From a checkpoint of a small transformer trained on Wikipedia.
Size: width 128, vocabulary 1024.
Architecture: LayerNorm before each block, learned positions.
Training: a variant of SOAP for these matrices, 284M tokens, 4575 steps.
Each number is 50 + 12 x the weight over the matrix's rms, rounded and kept within 0 to 99. Layers, rows and columns count from 0.

# down: layer 13 MLP down (transposed), 512x128, rms 0.0806, rows 485-511, columns 64-127
# up: layer 13 MLP up, 512x128, rms 0.0807, rows 486-511, columns 64-127
down485:50 55 43 53 48 52 40 58 50 31 56 49 61 27 50 46 57 45 55 24 55 36 38 54 38 50 51 45 58 36 52 38 38 33 63 41 51 71 45 38 49 46 38 43 60 62 72 49 69 43 40 38 49 53 67 41 66 31 62 77 51 34 66 59
up486:39 54 67 43 51 55 46 64 56 59 38 36 69 75 63 60 41 70 48 43 51 26 48 31 64 64 53 46 50 42 53 41 52 41 55 52 67 67 52 49 53 51 37 54 50 63 58 60 40 70 54 58 69 56 49 63 62 39 50 64 39 45 40 66
down486:63 57 37 73 48 50 38 66 62 51 55 60 56 60 45 34 43 69 57 55 43 52 53 66 46 52 61 54 50 55 70 61 35 56 48 46 63 68 65 25 56 41 69 30 40 59 40 57 67 61 48 49 36 42 50 59 50 57 50 42 32 67 47 56
up487:65 31 45 36 55 50 54 43 87 55 43 41 68 45 65 40 55 50 75 50 61 49 54 61 44 48 20 39 52 45 77 56 48 60 51 85 43 58 46 55 47 63 43 55 67 20 62 41 68 51 48 58 61 57 47 62 43 42 58 61 44 43 63 58
down487:57 58 43 31 49 58 80 46 56 59 62 40 64 55 68 41 60 51 74 34 50 46 61 34 39 41 57 64 34 49 44 71 34 52 27 23 29 65 34 65 43 49 64 47 44 48 68 80 50 74 50 34 37 68 47 54 37 44 43 65 59 42 55 66
up488:57 65 58 50 54 36 59 62 17 39 51 62 41 40 48 63 33 53 68 74 31 64 36 43 51 33 38 40 76 51 44 72 60 53 48 48 52 67 46 46 80 35 50 57 54 56 45 23 51 46 56 44 49 41 46 30 39 71 41 64 51 38 69 62
down488:58 58 53 40 35 22 55 36 28 38 53 46 43 43 38 45 49 38 37 73 27 55 50 52 59 49 31 47 59 66 45 48 53 61 81 56 61 35 33 52 34 38 46 46 51 65 58 36 59 65 72 55 58 38 27 44 53 59 66 66 42 46 62 49
up489:52 67 60 52 48 22 54 49 63 72 50 25 42 71 59 85 54 54 51 70 48 50 50 36 64 55 37 40 62 53 25 38 52 48 52 48 46 38 50 41 43 43 40 47 54 69 63 41 26 63 46 82 52 58 57 43 55 37 51 60 43 46 47 46
down489:61 53 46 56 47 49 53 60 45 54 65 48 47 43 56 50 36 57 57 46 57 49 60 57 83 39 52 41 55 63 59 57 37 22 38 54 50 54 64 48 39 77 56 63 53 55 52 66 70 53 55 66 36 57 55 53 59 46 40 39 70 55 58 46
up490:54 51 40 56 56 54 41 53 70 60 36 48 40 50 51 61 63 75 42 68 34 41 36 44 33 53 49 49 43 60 64 36 67 66 30 36 66 42 31 48 52 78 72 46 62 58 59 54 76 40 35 41 35 30 38 41 45 51 42 54 49 45 57 25
down490:37 38 56 43 44 60 39 61 38 43 50 48 51 66 39 51 59 36 52 47 60 38 55 48 29 59 44 76 70 49 43 47 48 43 38 58 53 61 72 53 53 42 29 35 57 48 43 24 54 58 54 62 49 75 52 42 47 54 40 44 43 65 55 60
up491:51 52 53 30 78 38 24 58 49 47 47 58 59 29 54 51 65 46 54 58 32 49 42 51 55 62 49 40 62 41 59 46 31 38 25 47 48 37 52 49 55 65 39 84 42 48 55 52 53 68 57 37 49 64 72 32 70 53 66 42 52 23 53 60
down491:25 29 44 55 42 41 47 45 36 42 65 46 60 70 34 63 27 40 74 57 39 67 49 41 58 62 47 54 61 50 46 58 53 65 52 57 56 57 45 38 37 57 52 54 60 59 39 52 39 34 49 27 46 43 43 50 45 60 35 43 38 42 39 43
up492:51 50 72 64 42 29 47 19 52 53 51 31 54 67 47 49 28 51 54 51 75 47 35 46 46 41 56 38 51 63 34 52 56 78 56 21 55 54 44 57 51 37 49 57 37 52 61 56 56 67 53 62 50 27 48 39 51 66 59 60 41 71 59 70
down492:52 43 35 70 54 69 50 68 39 50 37 43 54 62 45 50 63 54 39 31 50 60 38 54 38 49 68 53 52 40 42 56 25 38 59 55 44 61 63 47 55 37 58 45 44 75 42 50 50 51 58 74 42 57 46 56 44 47 50 57 46 45 51 59
up493:49 47 34 48 40 43 60 53 53 45 35 36 40 52 50 37 59 29 70 58 55 49 37 50 73 49 21 55 32 76 31 40 49 50 39 51 39 49 39 50 65 56 42 25 45 44 63 54 69 55 44 50 42 35 50 56 72 51 56 47 22 58 52 58
down493:52 39 30 56 35 51 55 37 54 42 54 61 48 62 37 13 39 50 36 49 44 48 66 56 44 40 51 30 58 44 51 67 45 49 50 51 52 41 67 30 73 35 77 40 42 68 36 59 60 41 49 49 56 53 56 56 49 46 57 54 57 59 54 47
up494:42 58 54 64 48 67 56 36 56 61 59 62 67 64 64 66 49 53 66 50 57 46 82 25 49 34 24 51 82 63 62 41 57 59 57 37 47 56 68 59 67 62 64 53 60 26 54 14 51 34 63 36 42 42 41 32 54 62 38 66 51 43 59 46
down494:53 23 51 54 50 53 55 49 51 52 29 33 44 45 60 46 32 42 36 59 77 47 62 43 47 68 57 69 32 66 49 69 31 47 36 56 47 65 48 30 48 73 61 60 45 41 46 69 64 43 51 52 29 61 48 44 46 41 53 53 47 32 54 58
up495:40 55 31 69 52 63 54 61 46 55 48 69 46 56 62 51 64 71 48 74 38 77 67 37 45 75 52 40 48 47 44 43 45 70 49 46 43 45 60 67 46 48 70 50 51 41 43 48 61 70 43 62 42 48 40 52 30 48 57 62 37 51 56 73
down495:70 51 50 43 63 43 63 46 51 54 55 47 56 56 58 53 42 47 55 28 55 22 50 62 40 47 64 64 51 45 51 67 55 53 50 34 40 57 56 37 50 53 58 60 67 37 46 35 47 34 46 49 80 53 62 51 65 70 53 45 56 40 43 64
up496:73 67 49 43 65 62 62 47 53 62 51 62 59 39 56 55 63 51 47 47 47 35 47 54 60 52 41 79 53 45 44 59 64 55 46 49 57 54 27 59 33 65 51 48 66 42 48 55 55 54 70 52 62 55 56 54 44 48 58 66 61 62 27 57
down496:46 33 44 44 61 41 47 30 40 61 58 42 46 57 73 44 51 46 70 55 45 61 59 55 66 33 52 57 47 71 50 39 57 45 23 50 64 54 82 56 50 39 31 57 60 76 52 58 55 64 58 69 32 53 51 33 38 52 58 32 39 53 60 47
up497:65 68 57 48 60 62 51 60 49 28 49 66 35 61 49 55 54 66 60 50 52 29 34 31 58 45 47 53 48 48 52 51 57 41 47 62 51 46 53 62 55 60 47 66 35 63 39 42 53 42 62 40 59 55 69 74 41 51 49 68 51 63 24 78
down497:42 36 76 54 48 49 24 45 46 41 64 52 31 34 42 52 55 38 45 39 44 56 28 37 64 38 65 82 68 60 48 63 46 53 56 50 51 69 37 70 64 59 38 54 38 66 45 51 51 38 51 38 44 49 58 56 56 61 53 24 36 50 55 51
up498:63 75 60 44 50 61 63 50 46 71 38 47 51 51 56 65 51 36 56 55 63 44 63 57 52 55 42 63 38 41 62 67 58 39 73 51 35 71 46 60 61 46 45 61 25 47 35 42 54 50 44 70 69 66 68 54 31 49 68 72 58 38 56 47
down498:76 35 46 40 50 48 68 38 56 58 53 52 53 52 56 56 60 50 37 58 31 59 54 34 39 31 60 44 50 51 32 39 59 37 68 41 21 61 69 48 55 83 65 45 59 29 60 41 64 58 66 35 64 57 42 20 40 59 55 40 50 52 63 47
up499:14 49 64 63 72 56 50 50 63 53 57 57 48 43 35 41 40 18 41 50 79 54 46 43 47 59 37 54 51 57 61 46 53 49 31 49 58 72 43 18 52 48 30 57 66 43 48 38 45 68 54 43 36 47 55 59 31 50 44 56 56 49 39 56
down499:69 47 49 40 49 54 48 64 66 45 53 36 62 55 46 49 72 63 58 53 39 60 50 58 62 30 62 17 59 35 54 46 49 45 50 43 32 37 66 61 47 33 44 36 66 50 51 49 60 48 30 36 55 66 43 33 61 49 52 52 27 60 52 58
up500:56 59 41 22 31 29 38 58 41 80 54 38 41 47 58 63 58 37 33 44 65 57 36 57 54 44 68 56 33 33 64 50 66 71 33 56 46 67 59 29 45 48 44 58 43 55 51 48 64 34 41 48 52 47 72 56 58 66 44 36 50 54 50 56
down500:49 46 68 49 58 48 61 05 29 32 55 43 58 63 54 50 47 45 41 40 65 56 56 32 42 39 81 43 47 71 32 51 67 51 57 53 66 42 28 55 34 42 62 42 38 52 66 52 57 32 28 60 36 24 63 54 65 27 58 67 33 41 49 64
up501:52 62 48 60 34 69 74 46 29 63 58 52 57 60 68 77 71 37 34 32 48 52 40 65 62 53 47 54 37 60 49 50 58 37 48 43 47 34 68 48 70 58 34 47 51 61 47 76 47 62 73 47 69 48 52 50 55 30 49 45 33 51 42 48
down501:32 62 62 56 48 46 51 51 45 28 60 33 45 47 42 37 35 74 43 70 57 70 54 39 47 55 48 57 58 44 80 56 25 46 43 64 73 37 22 66 35 43 39 61 32 58 65 38 65 59 55 54 69 29 71 48 56 54 73 41 44 55 71 51
up502:62 73 58 50 34 38 51 61 32 54 52 44 53 54 50 44 54 67 51 55 59 36 18 51 26 46 32 57 50 71 41 34 29 42 45 56 54 50 31 41 53 38 45 56 51 45 54 49 23 64 51 44 30 36 54 48 54 44 46 61 43 64 38 45
down502:49 39 66 61 44 42 66 67 43 37 60 46 58 36 36 51 46 50 58 35 54 60 59 46 50 52 53 43 47 45 25 42 40 56 50 52 47 64 68 41 39 54 56 59 67 56 58 52 46 43 65 27 53 68 26 50 40 53 54 67 51 53 52 47
up503:72 43 44 27 66 39 47 60 56 37 42 33 60 62 57 53 58 74 41 60 32 43 29 54 44 31 51 42 65 67 64 30 32 37 47 54 47 46 57 54 47 69 71 60 54 42 37 53 33 46 55 44 65 48 72 59 47 59 46 62 52 57 52 42
down503:48 44 45 45 68 55 65 56 62 55 51 48 64 33 49 67 42 32 43 22 64 64 66 38 45 57 63 50 41 45 39 57 57 44 49 63 34 54 25 49 51 45 32 31 70 64 58 46 50 19 58 39 48 25 59 54 47 46 48 57 53 56 55 50
up504:50 83 51 75 48 44 52 39 52 59 48 66 60 37 60 47 56 58 47 43 34 65 46 60 40 64 55 68 56 32 72 68 24 43 51 47 67 47 59 48 54 52 45 49 51 56 43 51 59 73 50 72 56 52 63 55 33 70 29 44 54 33 43 47
down504:81 37 51 57 68 42 66 49 26 47 41 50 56 76 50 39 54 43 44 48 66 58 41 79 49 54 52 49 44 41 41 44 54 59 70 43 60 39 47 37 65 42 45 54 56 40 61 34 43 42 59 50 57 59 32 82 59 37 41 76 52 57 50 49
up505:45 60 12 60 46 56 61 56 42 51 50 53 58 59 77 49 64 37 42 52 50 45 75 45 67 67 55 27 46 61 61 35 76 40 54 68 59 67 48 51 47 80 48 26 51 24 35 45 40 42 39 57 62 31 75 48 49 40 66 54 45 53 67 52
down505:45 47 50 48 66 48 52 42 56 80 66 38 47 33 36 48 50 28 48 41 62 48 50 53 45 56 42 67 36 56 62 63 32 61 50 73 37 53 39 56 38 42 60 61 44 52 52 62 37 66 69 42 60 56 43 27 54 66 28 43 45 48 69 58
up506:57 31 60 61 57 71 38 64 57 57 62 55 56 55 66 47 46 38 52 71 22 38 62 50 78 61 44 54 55 51 77 42 65 45 39 70 51 51 37 77 32 44 61 53 67 46 62 54 53 61 64 56 53 46 58 47 48 45 37 65 47 43 29 58
down506:45 39 67 63 34 63 35 50 49 44 43 41 47 37 66 42 51 64 33 61 66 61 61 32 52 56 43 38 34 62 53 24 44 63 41 53 61 71 53 52 55 39 36 41 72 43 50 67 46 45 46 13 45 59 48 30 63 50 73 54 42 48 58 60
up507:62 61 51 53 60 47 37 54 81 49 39 62 61 50 38 44 48 26 28 39 32 65 58 44 49 36 62 32 30 41 74 32 53 59 40 36 54 60 53 59 37 41 51 57 67 59 59 47 51 49 55 43 36 33 65 45 59 47 31 57 53 59 32 53
down507:48 52 49 59 47 78 46 58 51 56 56 53 29 56 51 58 69 63 59 56 38 38 70 51 57 48 51 48 42 42 59 34 44 90 69 41 57 42 39 46 26 36 58 36 38 57 56 51 45 33 54 29 51 76 36 43 54 46 68 44 54 49 48 67
up508:58 62 47 57 64 48 42 51 47 58 38 27 40 56 43 51 44 52 54 32 42 35 54 60 42 59 71 63 31 41 53 55 34 45 62 41 66 61 41 41 38 41 35 30 30 49 43 66 50 67 56 40 55 69 66 37 25 61 62 74 27 48 29 67
down508:44 38 54 43 49 33 57 58 56 47 38 54 37 47 41 65 47 52 67 54 46 58 52 39 39 76 59 48 54 66 72 33 36 13 49 32 38 60 31 63 56 45 52 40 42 52 50 56 62 60 25 53 48 56 33 61 52 55 40 61 57 16 43 52
up509:58 56 28 45 58 51 46 63 42 33 72 43 72 64 74 45 47 66 56 43 31 37 49 66 54 59 72 58 59 52 48 45 47 51 63 67 39 42 36 63 64 70 64 71 43 38 35 59 50 40 39 67 43 35 50 56 30 46 52 61 46 61 56 53
down509:61 68 61 21 60 49 51 45 09 35 60 69 35 30 66 48 48 35 74 53 59 36 62 61 58 40 59 32 37 76 23 38 34 64 61 46 40 68 44 39 43 48 61 37 30 50 53 47 51 25 54 45 57 61 44 67 43 40 56 35 52 62 60 76
up510:56 56 48 61 43 57 55 44 38 68 46 67 63 46 42 56 49 51 48 66 52 45 32 58 61 63 39 67 70 34 64 29 42 46 24 45 54 55 38 51 68 43 41 65 50 47 55 61 47 50 51 73 36 62 55 51 46 43 38 49 65 31 42 49
down510:56 41 61 43 81 53 41 54 41 33 44 41 54 54 39 27 54 62 40 53 36 50 56 51 58 72 54 51 34 45 72 54 31 61 56 63 61 63 57 34 50 58 64 65 48 52 40 53 51 36 56 71 39 50 48 54 40 39 46 58 43 68 70 43
up511:59 61 44 53 33 69 71 49 32 57 35 47 45 37 73 55 52 70 63 53 39 52 54 57 74 41 60 64 55 82 57 47 31 35 63 56 26 51 48 41 65 65 37 53 62 52 43 67 43 45 72 37 66 60 54 48 51 35 74 59 49 30 50 56
down511:36 70 43 48 65 41 78 60 71 51 48 52 64 70 42 46 66 49 61 61 41 46 54 23 30 62 56 31 56 59 29 67 51 50 69 33 77 56 40 45 56 36 41 42 66 40 45 57 52 65 48 20 61 23 40 56 50 44 48 49 43 54 51 56